Each number is 500 + 50 x the weight over the matrix's rms, rounded and kept within 0 to 999. Layers, rows and columns count from 0. Numbers have three digits each.

# layer 6 attention query, 128x64, rms 0.194, rows 45-95, columns 0-63
401611494349508593429357441540490560465500552455431559610548413543409513459339556455401512548447550588568537437531428505596557521447585538485470481517581388551437544490555452430494459512539584
510388469528482460504548456477455543576521465494512562467521413511434382517506530415479452530517455531441555632461536505530552549526577584475508506502490470601408549604508604503500547458430553
387466576500414512508445501533478484369459524494529443553475517506477510504510544484523529518449443503494527545466400512580381449560516473530502504552599594477561499523503544550427573456503480
528502574633432438513467448435488502476434576451475422462494504534479441515475528518494539515417503417438429539571575548485476485607590559460473565544521491486495555461467503394537512480509474
432421584416495522584568510421468564542558450541546523532474506439514507441544404455510522436540392562542522506489473542479548573495535540577501466485479596522500458560468502510497511405509462
518375517482551442548602451567504427501543559491458514501601488613555485436514499510468489445420555537531633499538451422464466558505427538512493533403541476504496459519431573467454558482401460
575525466559537461552512516540516426512481504561528475521518447409428517561467492556494491554495499593518517459478470587362406508567554552449444444506477585474379483502494471562415475495416550
573437384484538576491532503469504450501550436455514404518497440480508552560589560424511465499565572461491557419465525481433489404544561550416545534521484494491444496459496434540495487583453532
519418578471480466475466502420568430500561518479463541454545547465554466564502391425461502423605521521373473495466543450453432399566485455519586467520516545494540521638482493541530529522606496
560516519496475501547510398536475458510534494501517458515402515565443518475512386525480419456594503574464531501492540497503413414553515538542582397500497509554411482451511486503454590590470526
515619479504494447513490522516471422471549517541548450456590537473511573474441537468427545484518428473447585447477578539552596509420520458509490560523440504472442422515434623590508466454516414
475464542448486521488495441534451494466494509597491418481538519509502529512487618548661497497544481447514533458492519461464476495526537507529530498480523587426467503497376574449506424466352404
482482423472548474609525478441522565494559469544476421525453450517475563491532531491585409524589527442568461602518545473622518364565477495459469489398558412465553526487526514542534477488498398
444399542487559531476486516460530567540568486463477519524476567495585526552481581451521490426461537542516529431578456509511566516477452526443519541548453539496400442508596411550458527479368483
606426538520527428442533423504462540512479505519532547484512494491378468517488504569500518465538565482493577466570444548576441423541505517488609533533536398475476506509477480466494452496486420
531536475575522517464485472507444541514423532352518472542524545401418422451592553502465411541459527462461478528518455626556448493537505540492521569475595408483562496615474550539507474520493477
516503512457525500594594456545484500507469567529486489513510397466500489493543537552566422457581552535539497493572550431534460377473469498522479540542407362450406498525430430565403535466469529
497533436520457414524511572453501624474466527590510450561438548517575459533450563480430490570487489450479472554536584476556440482554502424491518437510428447450534433479476592479459551500534522
499450566564481502545523496541456464571467518551438527531526481513483435458508539540421416479510531548535460495452604562433418546493504572418537536569406430467471537565473549538474405516430430
583516540468461540498518582560552491474492478421533452465494492449519487467523474482519503484492577421528467524556456480603487478471484491483483430488506531510440531564513501571462508442496487
452482453472451529477506530520461506426517529463544498487494571527458438530553557530492559500489427507461455449510471495515494533503545511576461505572462499502515496479532530439440566494511463
497489440508541481529433485477477558500497520491502452517511521533548494443464516500550564483537511490415499551516558502545551450511536460486553543467504436495499550458404497513502458529503535
469508501541479568506515498487489496476479490441531522488478511449476542511503495530518491505457537518543497458463470515462421452537490509552464527514538465586461490504522512541503540537548445
439450527394615487478377433518424542501539600534429453603584447615504562385363524338560555493545464540398603557456548468565526480510640542409572448400538423587448598434512416474574451605405708
587403470571549572498445536463467487459388433516564507471539509527512483510480509460456582498523437462399432551536524545627494462476483514409473544414470490525597567460488541453511497606548581
521393507506511467503512462538481517541510494557505442492579585473491474502498413544532419466559519601594514522551629526442438416583589460547522526464479467453505441502400468482537442556523574
580430539620562443522526410557519492532530484607540446512488490517540549545446544507526523433545460580524445603594607406544389454483500471399524473543462401520450440466446390574477495493523596
498433460486616469570436412401390547502549561582346437571528405611554523463497463482536499493572403446535454491390538567406399441582605590499528482469557510624484553404442515520603453475515552
532525534529450540462630629570575400498452444496636532462450508354378479529568503521453463454410557544535456512537405449515555569480421480515483572564441566434460409534524510516437532396524356
477526511470561471521420427445438533503547558564409500570517466618591577462419469414488503527613491491434501501451686501391483471550544533463485472418520408543524538442499449499555478556493622
547550520543423522497645557560564474529492443450594548422476483398435462587578470599470458472467532470581503472537441512481482474448388497539462527599467582456489444542484564504454580424560351
507481511535468498517513462516500482481505479535533526512501509499453489497558517544532485457526537551492492543454490496531463480527543499538496474492517487464468468474517468489520517543512482
513545530394549533436447425503538451457622484464481549473502553515423443553435511429525389538558492507511545575391509410456513540428489459567577499559428536509487519478503554529487491494564510
513324451447520480530453494516505529451510461519487533506529564511458497522500606478561496480535600430519480532531547382478504603495491563506651514489593486417528527421382406438402483453461477
483517481529495431493599430439567478551598483506510484488540555401457498482505513508388573435548494532504501521424470551597525509555476487430520456550468505490526517582421420508450584488549477
508455591471518491507438506484455511449391493436516549446497523489511570510483507436568554552490454417373479538535418539473480487440446518533499617549559443541589584621492603637544401513517496
435476502580424521483527540460502445609506497478539512532487473489518513591466588404512452525461580460410407525433488427525543547418414548517502492565520605547431505490498541432519469469550549
429528519548475523544405597526479635485535466443519439498501595460551417458519459616461541499605553483510467591419590494467494417484540511433540526555517426535516463445527450512545478480418477
437572494538417467524534459575466543563541493540468408480461545504549544480537432578590546517587515478495533544405424499465388486532568496514450425431523523456445523529568474432472461478493480
384556421541455481512566441504546503632523536459553420513489470497568494567509565519536552595504558477525495510481456424517483569483491487503499486433516599490482367503447470465457419490475500
569490553460580517511511492543499520397495482450532607504523511468534467523460458466519451582471478492458505430601565525530481467511491500425531591483512471453562532491310578569505430535519552
520584519568545501496512491518587518488468498499466571554533456456527440559462480494392516483478440519422418424531583584538569551446451554517471462514432504526520343502384447552526501429468540
509547463513506474445575397621494388522469536534484535487533500473488522556481529422485501588523472552468355463445515472532376547512532421543427511350545583552412504533457495563545564453612504
537514501549486554471528476503403488523566476595534438512467484607549450553485490446457409592546403486485434547515538542526433468490466495534553448482527533516451520470474471452485546527522579
467514532493513513506540468519453558439585532442551441513428503548528520531485477593570468512478525566507611489638465378496437458532564349463470412513462490509433458403523565467496498523460503
470501518405521573457475428478485436561381560438544402475460476527481506537481568485490582529417485487645588555532471526487558510499363480473519567541479473512524441515631441642493496474470511
529526441526566507500526505471464544465466525598505506509486413518545506456490467455454562487499469475467486415600382582605494484560470411481524521489515493430488458485576495544422555542612409
539436380368507455443551555574484524579401525547476451481516430544575463483548565455507500596528485390493565480467492573537516418560561474468463416442544575489507481545456482461528523449474566
524492434496432498512461552480483543524556459461480529531524460553464425440485420466478394464546451548443404507557473552429484523588531603598504505537456513476535547562660601489441431536461577
528524448558530456585446502463524517471575441543487511537519527548608530517526345490535464478455482588529602462502511452340420558584491495512465542391447481523526497483504508385495377465517567
411501469441543546491496584476481503420504480477496582537434611455578408521559526547481526497594532488449558541541443493525416490622488479504449362406554516405541567482488437425453492527418572
# layer 6 attention key, 128x64, rms 0.193, rows 45-95, columns 0-63
489532501473474514497489494531469484446485545487461517492558522468476499513498490467546454468517462511462536481515507514526570465554461543529555541496466516480505511514477510489557529484501474
525515480490473504503516513517507460498507465512555488478485441482546459449470552577456527512504533610535510522461511602561371371496409362443623557478469437396494494402512499514516585542525577
549520464460438545449429518439427525521493473511477547501439552526491458474419414450445465441479483473435579585609496550469631528547441485558481519516480459582427545487507479487546567482583568
554534439493532480468512528520433571560491467526470623538444457470488411543541505524487497511499505599544446471457498590531465543535543420583503516443457458525460473393477538462517540375447536
551460549494393531477557471488443447517497526525520449543544428527499504450568577491493553566471521495520447565468525514523526415521478472432553411553535450538391581521491375461468532506559568
537499488570472530478426527458506535637438590404597461418440484477477516536545510580335488540458427486581528548542503455455500407491484516463502459558538555418586444495500541547486546537483469
469451413467529498394607536533437567502568535405491494499565467530527487435452493478518522504568509461494483582587495512528495519536594440477526545495561478501528445548429541395511515532501373
385521571508534562467488523518472584498552472521471438468508512537530421406415477527523470539546536471515545447465438392555454545427550450511545509606531411540516488559554564454574456522505437
462430475517516556482449536388526428532551517470475488577364471525444476550475545510577472501475461456550437498489427491521504530465432434564534504503553461511568653521476499510514401625444576
474501514497473496442568512466423600523543471437360489397543508495543474495493473418494536528560442540570454526470503501469482514507456545488506503531563476533570530567472472567548504541444575
447566518518496476469549540516625480540368412518507510547452474550454497453487491544567530540531487507435519515519538501502441510494465572466416421369523501490563459492561522441458512547589525
487436455534377350505509568453491533549448442534569524487473492533497528517571448553471525552479541431473486488533480457478529559487463496533455488518501435538499409480536576558455611459498535
474425575606504490485465400502517570464470480541469578419498494507557455454538375500454598492434613467485542378564447505489530538486539533430480473536510472487471549463556483519509540522423614
604564524441505551484495528532543460485498473434528527462537542426503461577427597557480502524434508437455461479444450385507494461489464458506438510621531499488495453460576543500495451547579497
516579425508531472425409519505460461508476587465493514500430511453535548477605430486501506553550499495549428505492441475542465549569502541356486545514532406482561531490493586524524529513437530
497586551522510551484371500537494494566475587530565492529465537496581411511413458478554446493552581466486507535527455606536477559501516426381436507507395503470487529505426430511533480469558483
535489486544584558412517533448576508534528497521543470445522519458507477535589322516448534512539524415602481406494503446494626508491489535511414470515570442421468486459466476553534552592472454
428499441500590540497424482534548561484504416504526487501631517540492528491412469451481561507457463531511519570458411517516570530492544480521461551414458537490380518452542448438504475515529608
574563437493464438535505541524547509563494642438507434477578459479522482473506425569458435556519521415542481499485437564522466488440539460509504539440537493563557444429444437472522493565498528
494507457537446533477487540474621489480500406484541512389477598490464492620560601502427498631365540499500496459549466542456472543497412426529466563520481446409479472496523506490479551571537492
500418609577543385530470406583479417473519472584519481476479434584572562534491537504556499573535460399398511490490598502412527509529458475486473529533453603590499520477451429466491521522444413
390431457562501426394528507482448574492530618517407474623612504399475398415369465579445587354517522536546516472499375574487521421518597395512520515404582535492531461564541484456607551477493497
639500450570454485593526504540495450500534364550574537361407533622515534593582409496564408604459464389508475550550607505478502562551485479432489508572389442525446469451522548477400517553410531
403440479489528539385430501439508560520518701496415476651601550463475425417358536460446554422500478522524519421498423516445589490496535516499538537473573514542492525563515496484516467488535515
465317532525433452526400418523501575480489552537539432521570488478487439424625546616464538444537487488452515572496341401532483467490545499597463502455563592622581526552558499442536550437489510
510464532435562472548539501537461481537472468556554519580573428522522555514487497468483507523440528500481470581509471392535509517498487444564488631409483423498479500467447577488487490485536512
542444515428479483541468498525466500524493416580568452510632411482355584579489581525434512631386491501461484521455466487537501516478494481513537608494542421500543523534579599600539430521529444
484518482441448609490536600493425617377564579469449519540470536436510387474510482501437524446581457542472464508504475553547545534479514492610442488442509538420429503465489463511491436559560491
565457484529427465527493505440553505518500414452514504368436524563475545583581514484531457642396512501493509453520559495530400509534438491473496551549441495471514534466478494555389610509442535
440456479531517511472472468517512546520437557456472504570557516462497484455472492510475551435512460517492490475469436467468511499491521478500535521483545505543477505539505520502513458503538496
572552516514514468554574468510507441468506377504551498436451481516504538552586485491523443573513523490488487537506574494547478516513477510517436498512435505450516518471500477533476520507498511
522524459518469466594522512467491497503496355492574574421470512620460594588517499480553447598450516445507462505483578495433448532465517470445510534560354427536482503489495510566427559516471489
477541575501447550435487505469522507457527559483480498549459478391557451486482469499479553538486558441474436429516402578526470498482479464554488583424483471573595476434507511515482529494537536
493477524460439422536452556533506539421474492484464464405490601446495475667543527607449407560487536486556541481502478506574499478494487478579546606477418439377527454549485493431526583499458532
482493539411492591566575532492391530514419566462433484583436497472450547482434512479463538462419491545483529512530489568462447568487577591488447546475508469537494494572528440498532548471521415
506439483594367479421495349540483481532564590498490474468537413481508428472602535491498571480532484473551555447497522542584633565532465484475497453523496621505528503378499555450463517492476469
494461413576434501512412521574593461410559453381433521529437584462528449526493484499522474482467556430487487521454524572468432606454525455455629485538491511495481547567473452546549527466484488
465504418570519391526520460573441447537499433515533410521495554621485418533412503439499439497522556573444450530457416523539463468592527483585469482481534521512585396481530475529505469520429506
555588442491529470595538445478464442510522482428535481497493461561542521521571482517536503432540463554482468496578521564416528465486499466512498457485515424534564526431450448512587329559506511
512535499414461466569510561473524388510529463412514516489484575500442543521452442526479482404481599499511523541461548522446473536479521476400639468461523481510464504507425446516591447527519470
486441616511446459450514503501519477496504579540549460502621418495455428477482557435472496524506532481525544564488409512543541470457478467582524552419524544431422519464491509459496614528597458
482418497406531599467554576476478480493442457475466534558523461542512509458396597490453455509454552578477468570347446511521485588539418555456521486519504570494391569597483484553530569512514420
624419619505511409421529570437487518558525498334493599506501455489448447468529480528531515533426462421503477559485516552437512564469446490444560530472516412578504647499409513536549449560440480
575462532516504387547480506489513398431477481463453478541538477484528586548542511461589499519547471387414454530475427434495481486456501478570512469439564496543605562470541488573529467535493516
471569540473556438553455510485563444484577485623654446466565530520417559435458468459550519526581492479468497446518486526442539394487469400480512545495505420451485474480536518530502423561554479
538515456519435485424527497473506474596506534533477553445483518466383535543491446476455548454467561452538579406559554364503522528562497488377475432527582570437560447570518581560377440521507550
579465575436516452455584529447502570486465577548556491498460416480420545508530480513511507490564443540510591490519550453420538406550551541486522448587464506498518533455561446517479494414502492
539458467503501426476468576402493515523454469462500530465472543548517527581595483476512443337529465503439662548500501473548480489465491571512514514433505494471549612500447482512473459477627499
510551519508496526507477466543547583435487503474478412529514435516609566475519486479579512544504501483421426493519570414519558555491420484550423424559521541656457473406473444478512511404548487
505540563385517602554501457562470474495528503585549436492489448480519459455508505547452487528619471475477381574537514421548510537418508459602560496503527513483411436424457536549624430548538541
511539589534479523574491529507514525510411573468527386476533526594467490526510498554583427429637514429369583420477382555419496473478575453550455478440476514441487541556433490446543519565489468
# layer 6 attention value, 128x64, rms 0.175, rows 32-87, columns 0-63
434528442449514544459489501401529488659400462522519471511481545464475384558526488439478433494576626562505443467342492469477479536585470567459592537554482531534598547451440501426582557438425540
468516564474528545475482464530503543599499510548518411472501584552636459521468498451460522515527479554516492576517491510515524592450451581417523632525420474427494500424461484521440577564473449
524414494529441446360516493450456569602428512549486590505451595420435612477487560450613524569610463568322488571517524582541502500615498489506493544399373533491436499494453556472360505491513443
560593501543485492515486458531493468390645512446498385499484397602416658501499483561570581564486424487360570422632533462492418494501546460515464369530474490541498589546428561402438473503390555
508290617464434484493463474444537507412512510468524611502457611498518460527483533470443482534499510560598497569536495433472523516529444492519590511567434574489529599490497453409567510353489449
558481470563548437451442467436463484398579476463472489467514504528497470513511367539366601433575496579543476539528521577548524484423531426505519436687544434546511639562503460480466495337416595
547453495544527406507457426562544431470564525568540529466519415584525650472456518529459574524400400532479533497565511584482484472464569511518440453514459471467433554594496515485396415504530496
465500497499475500540536542464426516461516491539517501525569509512496497632468469480437501443585506391420434549557476537555510487666440505494472412526500561462526451466556470513505458453459436
528650453512527507473492507595469535576520492585504428478504447540558530508488476466469515598564581572408432350496523506509498521567526543462473574491446406490461548402520409571440560456456581
493449497509442506531488512483571463588506453498446513491578548422703566473483432405508421488426605435538501529416463510459490518466549546463532598519520552457491462544538441556532565468599448
526529507520494419484503531494493577402640539457486438480506477615575625432442596566527509586467444547613431529541484542563465477432470448451410441451511513490466498569552451556494492466534484
508472353563561490502559468513425441421546544465490501502514560521531490460503599585465517452605385505537485579500518498484465402390489498501427462496555523456526533541412459548508503617606456
568454573443506480444485439534477567512622474506477548476554449438547400480505436489438548554496584612360488415484510591547487626524482442414553558574580463485418518469593491467414572517586579
475373557449474484530535443624589551630422506589459546505520486439378520455485582521499502487470479541516381509490650548440557510468528441493530564385473557458602436493448576420492605472309365
457604474491424428475516461377545634471467468533473487462608486546652574449445501473514496490544524437512426570603470566413539500493527555492576556479404554457548532520562463601489586494407400
482485546488478439471446602460539543493634482491440464474582546502611588498453444499468513429488463454450508564488502584456491538499485442433544593498456461521454484547664441639397556502569488
490588506509520453554412502458601563644529483576487482499498552437460575529478462464521481415472484571499476492413501459563528501475475458465512566576534382513563518455512567433422484423482656
544469580489441479463458544385486423386628466470551598511552507509555552490478501488502493525442564463494643482554393493446452524431520479501557422566473536567436540492557429514499501580582604
473523561437441511440445632448501553570511456471498377492510570513530514536488452437545464530544592422460528404466604528541536523580495505490561528424400580519487514466624474573453541492462547
528574651383546497461554395617515494489585502505513467450485415578485432465463533539389463583488570524554420491572486510467479524470522489424494474497580525459545613449457556438558528511339536
438575504486516492423504522523506533489517553559492436437473643455593555525500616492490551496584482577529524457501528451502477379359509487497458578491374477488429566451551445498456593589503536
524408537529455463480479420561528480503627502437534496490486531482443598471492488541611472498498493467421607464612580485521528464603504392547527384586519541519420514488615554422432486429548549
530526438525475585467500558527441457521518501612518545516547428467464466517548508487618466585512600434482514403561450487556470488616460558430479495403568491445461535418532568412533391500650559
469562487549449553476498534456546562460488512624462567517589545394455519514567488469587508477422520401497419531577464485512538440388538394455570465579509551399531449560377616421361441510426540
494432521573504460503527420649509491476473499508436500488514455468453452443472526570516552492467405528467529502535530568494492408479567467578408457587491546428488481551532550455484519556510521
471358491529549560641513439588521507388483521424507531493522494505504471494510547539522492442456414489461587483486446511441542462419464472544436470619577505437523457564520461524461468476615455
466492493446519540403483582561511529570536499506548413462491522498537440497484481521400520448566522527568375503535646599428550447534514478559524439458512652494478493497575415581483547502295409
463579539439550549467559582508477484478563561540524464516453527497528449524539523500511519477570458532462457475450458410428414380467485457423514491516607549554554411426483556468512581565388461
490575553490507533501511506483503508439444509501450479495533501490607480581525430483540532585519579510416499398415409404504451508570545491460537627566494410522464356454528442572523587415519424
522534441574455576561497573579499629563493505478448423525521595413543468584517550453555494513543439461445407516532497527546529503566500425447523592410405452432530505368327488464530481457377611
491564403529604559550500483571474575525493547552495567487468449493475594516513412499601552405525426464420354532512468546528492526512397502457503579463530399502489422503481536596395464394487437
481398544532514541504466525578490504462401454414436463546470550533575366487527472435512474570475493556563526525494625501548474548434502590440509599533502566476570516468429409424527598445496389
523513505516525489552490437458587370530483429513535569535536432455525448520502499500434452436462574454561569501465467355447551431478574525481515454592502490464571500437431587411483590513443482
445559453553528564515504591483474581460444516630475445519531559544438485534484532560597432478438461575488476463555486460512470436627518502441448456526538488486465424500511477500452428490528623
481469477551472457482526416578531480553444449388479602512515561444505489475531592440517476513476507506623538520580462444414547525558473523563536447529455541555512372489397405502466565529492421
500556488482511456511510563471503518432535518406498468517570566558445442508496488533627422547560451518414444520423472511631506584448542513534430521449455352525447460545584490513402479489462495
551465494467528421516480455560457442599448484403487528503474493504527495463516515527477425464489487421495473551443505510524534611578505446634559515462513426554496509449562488546575535503479464
492503357551581538434549478350500515557513484464515489524509477474434414458528481501513517531607431600514570492555490511548493554517528591462420439594503415488461544476464556494396494518442458
538386449517478448506466537443537466499457508443465579483500484462454519443508508493540533558448441575554469514491487512377507498608507560356496472551552524623566551488646494493471438528557449
561573556462508487466547458498533515576485504542471621494491475458526513493482519445378566512513498408499454489638482524477480510460445571471541581447372545432578469497521568542558543579472479
476455477496554473560518492315479533570496461419441549541528457501486518544539512485593452498517502537498585532510477475440505532429486539447507550507554422489476547553579466554375516432526428
539440469529550421546500463505512493392514446531460425478510471540416443493498533540459527442493518554581649527517472456536518481374578572410465485531541490492515525538442587428510457489475441
542466565462458535492502459464469469509465546559547492513501509477522499507504513576407496541545549583447483502415571488375523479398456483504546523474425519505443418567546499475573486507514571
496458628470481419471479376606495471425524466430530444511505428513558514498530505494366501438533557415440453468557419581522544565541488549580504570505495514512518534500444529521550516423442437
534548506452471550544508472521481550497448513565488499524546544491503557479511479486590397472478534421456447616519481599552527570543478424418472524443548484561502460457419485355500529403449546
502477459441487411503512493472495527488544508506451533514518470417618543513524532573542537455510484472454473435506451465473501514447483550477431546519569468484520465595572445590402538522532587
506541496541521513486587395577464527500430494512528490492481491453416498549487562523539444507424546542614509550497482439494546437476584544561416505520437467472452457550423480542504443415459495
552512455470533546501562569449500472469576510549489486503499510467549557480485499491488554535557452507421573526428541476519453577331458611416442515491505545412530541543388532506595461624509548
507462538444514469473498461556507411474487521430507480489489485387504602563540439490484636479510484442519537479375486583399465430471493470571581529532591474482515539588466519457594561438520516
493432461521513461478486509403542416489523477451501515540531484485500515466498572485508551562549521441508482525550422557446472447543488495485520498545553542450585580469529386578468532597540458
501466605503481500520447486550517499626474487512521559504446492453498587546474424398406596509417536495491504467490474580435459482513475416503553574476517495495520536476535494511516539515476522
507489451565492451447465575468484498496468514442513590491552596497496560471496524493536480634577492461545396531516480509540506549379524554513419489414427505461502451517522379676481447464523467
519525531604484539483499485604482451472631499502490480534466461493637572556516465421467535487521506425501416546538537538441495506451455512442487502497527590521547492516425457556487450414540432
524486541523440456526569550484562530519572503433495541477496610394515523509481481518474547505408523454567556540452461480552551554514489442467458448434584542541529482535486475445463507453588480
505472511503473509490482534482448540487472504561470481534471415440442569480475531584540637524496448532543449487473562520489493394595504556470494516495547565435561529430530602501454499542535480
507528565446502510469449568429544499427519484486540534525525461493411546556495417460555506515582480563488451507539554497347482470508473431398587520481457490486499460596549489512574474381528597
# layer 6 attention output (transposed), 128x64, rms 0.124, rows 32-87, columns 0-63
431445481540574444451475406476599546505502263502459558507529575576452499551491443538541459461565441511466488465504503516474431445488522522564572477503458569600503572448593523489599416522577521
498546511445510466509489555465656425579474356421555394502471526522515516486479515479564439471532481573495491530526526452446459463534371472386511490536539481501549649506503511510478482482567524
519359420587484568492473545461584491556614467456457509515554567533616598509584476521504506483582504384456478523531564504456570385480450560451529542413575511537415570490508505443287482474435599
517548489543495611583585463489321393471528650595685515565553410495510428497560414425508493575424463535414601569516522466517455588437499582495538478445460455523491427485435513466437499490471578
547465440528471457489421512466597566463449493370507475533556642471418454511506547593551547496540566584463423512510511523427519449441528509529590519579374531520564485444503555445443427556436454
600616443508489467540541514438392426444481490479576533441508534516360490468566469433573491464474538613422575499471512602610557589522596522605559507528453570517426480443466440450427545474500445
592582505448437582483602590420407431526496650532673534491576467460546465498519460497475488502500553560466522435563580489531572482547490559419450476496487487448460422494389471505435529507463506
466489457572466481430486397476523452513452474571344517520591479410477581421504529510459498539445509510583468634464471541494508586531533534545493499539510535580540498430511513548429507496487508
502548486514518529528485490410559400584527396556476452530491436509541421569511412420533505534467528461427541482626488473488520606522439483542509408425553486588471584423487422535532548438617528
471542469480505447466405627451651588470369472499455433430490526484568535546397466565401567405529562484547438428486475504497418521503561510441469556534429536471420550544521487507634511540492579
517534562471429537586516655500425469546512652524550424536428567485512495461463475431553517501404451512438453583499489458522574515590514423476517506545422441544513480452425462566438588509456481
538489540504430487558541578509336517481522600432565491523396472470472548419539556457601421570479535506600500533503539480499472456587537537463437515499517528508481589498490432493511611470437476
460586536575463475559514612555600475452443525511440575402530489563522403539576447467437468465578568490474522431560402568465524669484424478571469471536492515515477556515563407471331511444580567
474467444461516607389540465567522560567599488494473515401446542513512506439531502614473624512599510511425417439544532466568428406439377472444573467594579570479524553531488484487474392663442503
481521435557404487498493527376589520553350547579457396521445521537528560468479424407535592379473494548547444484500627538581455459518494397420661568526529538512527567481419480640478439470429528
570613427517401462529384726471613458444428503560502464429507505525553579432510463453460501432401545504555451538444528528568578583526388434494483561526502473521491457568512400576486520513500576
557571462467647571516456522453496455546476370478552558436611582590477493530441417518464458519494487482447542468382509465526539471426469472574445478491514555531472522537481479544504411618577467
520483578597429419522431560447536499382352629535614541526546473493467475568504515433434512395473554543536495504483433491419561543427518535549503532492434400488499439510532498517487551420491572
525460500583456512512353493497657417530508360574417440513539534478488548576523465472472472449479447433480456571501456475525512576515435448525584508482481488522474461509557531547564448478535611
427526589519461472491594414522522474592485572568585525500404450553435329507529407470568483507533467612416467471576405510537529583448481458458575469586496497519573614450432538486502503586481448
582495531559473483568440566385562444564472468447579475504364600445466519546535569464582454558401483474484558524534567414505498425510452380498495429419587483533489593526474458467531535511505578
514546553578523513504479531500474468442492591489520496526694541466433487529571450548478518576523483433466487551589436508573550588408489519478499478432452507519432387598465486456389429543433551
482460570491511532515557485539606533502515543561335572547561471492514418549493490498397426580571511402490504559484431462441559565479578568523410472408511456547521589483523519515544477365486527
519578467538491541539564439539480476495442536576475618455506592496449566553409482554390564426554551436443549560331536503466411426428529536478520511480615511428490600585489516509460464538395477
526540495525429557455556547560383521576534600487483533474520441470475446504539538516507525526522501516501554429560517535630444454471516494439466473512524530425460457605432420398438564525459539
493588473476473508522485576515384516416489635393502496552582522420510508440432561603504527558520470543591524482523480533493430498563485504505415441531500522394543438609505414499501534525500417
528540559502424452452504389540545430510544383605446447397454563363408535467581512487562524505454434532516399462611491524555509508530474415455680519552570530521443514471492485489537574554449531
402452583519523425555541379578511507522491476525595564499432503480479515426544516496465489613419430497495508562449503509441436459466476431503552443422540454531558593462567466487535612594510544
384535445503508431553483514479601531530460440508452467570482497553593535477462520531422631476419572436468625515548519576425396583492462413552438431429483461556525468466570482473575559467568512
561484341463525604589421458485589458589555417486414462397517512535501487459403503524580512534497529411424558591447429412468411473429532608462543447539636498571519575481528501545465465508514510
487544417374593508551567526488457471478584472471446513479546467470586580407501427526507545633409470488462510544473574511523537512565418545502406535433626543495538596514496458619417509498534384
489474485469521505530445534548590501464542381413485396569459477488490451505499588507541598539620562537417477503496480483520351475579518534461551470591346462433504585509525525389544509513508511
372460573516579530500457453506590575478495496497646517562536564533454454600385412571424458488544554564508563437479498464517448495530546408482615463415492479444489514566553479513540420505477481
534639529537464494399536370495444397543480523574551513555527468483412481432509559501473525558451519493474519515466504468596457521450503546515435526496550514548531461534438527529570547568399546
423414554516540501427442517558558533471466450502444436601509642424473504590401540485600520525526517560486522461491468531452480416576518448483469491466491414408552494578456437480536495516478526
549575486462508527463552553523393409480503568505492440427478395562489550511437571479482660491544563515557460546560546465532601577461450507439430477556512511510501402472528460508409505517466507
502426485410590448415514555514496536494553474543414425450484470553502496586498517536601466461436518500560454459528475561508502581522455435515453510572475526488537517465585521548516497486566502
430522531509470531426527407542509431467485496397625502484539380536499479492495422428586483535619534517492568464571566492518508495567512595464517438503533492501557493607494481411425499446474540
491567495510544438549537499537531550485553478450446424622607443458496502471583485480530486486494473486586562429467564601454472453572598555446463496481432491529558467461529510517489467408374480
454449484506448555533546536472526621577448513511398570500513506486571541485495450468515416500476507482473549583530547467402498417533486396423486529506529394499499611538505478547501493485570387
484549421489599485455401524541470442441461500426561504512569413448547533518429429532477572492561530516561563515501542562487550565601527447469368554512466521533482536544478487489495432424496499
402476505500563462627552421599483550479594551442619495533524459578441557452476527495468488519589477547487561429487541469559475592466558486522505416510441493542477451503462554423492440451512451
588505501590487448485501563472442494508425506483509544474504500552506512451515541523432455462432532469492406592509460592444527455484545432524569530559481490423483458492535551510520479559537471
477490502439452502565570515506582577536496496573395491456459554508509491520551540547523494455578451563505491459488428479479531596509418380589530416513447575429537562488503497509430454442631498
482559546482575483540550483476484473475537505524461505490500487476492476502430550512521439494479562500553486548350438445560602492405528485475432605550526580398566581453467467536471511541511538
497572420517521555548528597510497529474429598509509560482553418420482553532491460505486631515488503464520541503491447563514433479569440409521407501482453516517547482537520543519467527526538513
484495543527476462410537390550517481509537548474511545528439517549480442572435583564524584492484442541448500487552489530549529442444550429523487488520562500486588441543428478411546501521506397
476451503551471603579513600429458569438485594387584541532538379504603511395499444438510482557549504506457469573498510449523460490461484551509537510484491407549513505466556532422492521537545447
470484404518489487544479646463590537449535507480474589427485567456511509507573528608541516402503458417448534508412481566492473477474501511582519483517484574528552458467588503429524436448497531
491473432461451464524477616538540520509446535526524430549528490409562510502521409500544521508547474512568525447464500487493423481590569532483522520475514452500496546565509497509479505398436501
459506436477476460502418538437607504549517411461417569493502574447568528517548492531475436423389525442504571460490493533444564460499551513499492525489510500555466594495544516529524520485585515
552479502489443583547525605497463487445477532478440463507430449464535555479416518476565606456492495553537393520620506517504569436618541448462468521477599400535493452501452472479473576509443431
489508524458515541638513567483559492491529411485484532606441458379548486510462495525482520570532490508436416497495491529470483459503452497600555516388490502554555583469440387439488538500545483
426462519533492546554472572524553574427526467521470515561535546492528481539392482505453564509455522429533533494419412538485520461558559554482467508496475463503497441464422494476445497588483505
444466454528429486494545484510474490515572549492476512500540464496434472485676489536445462527469499477473544541476539552528410453507544525506485483500556542539598552461524550539485533366447526
641556522521568502512531521449546465488451529485404588464549495474478568405528485508434559425496560496487455531394565510405568519505543498504576554519530509558481498505481478484565402497442480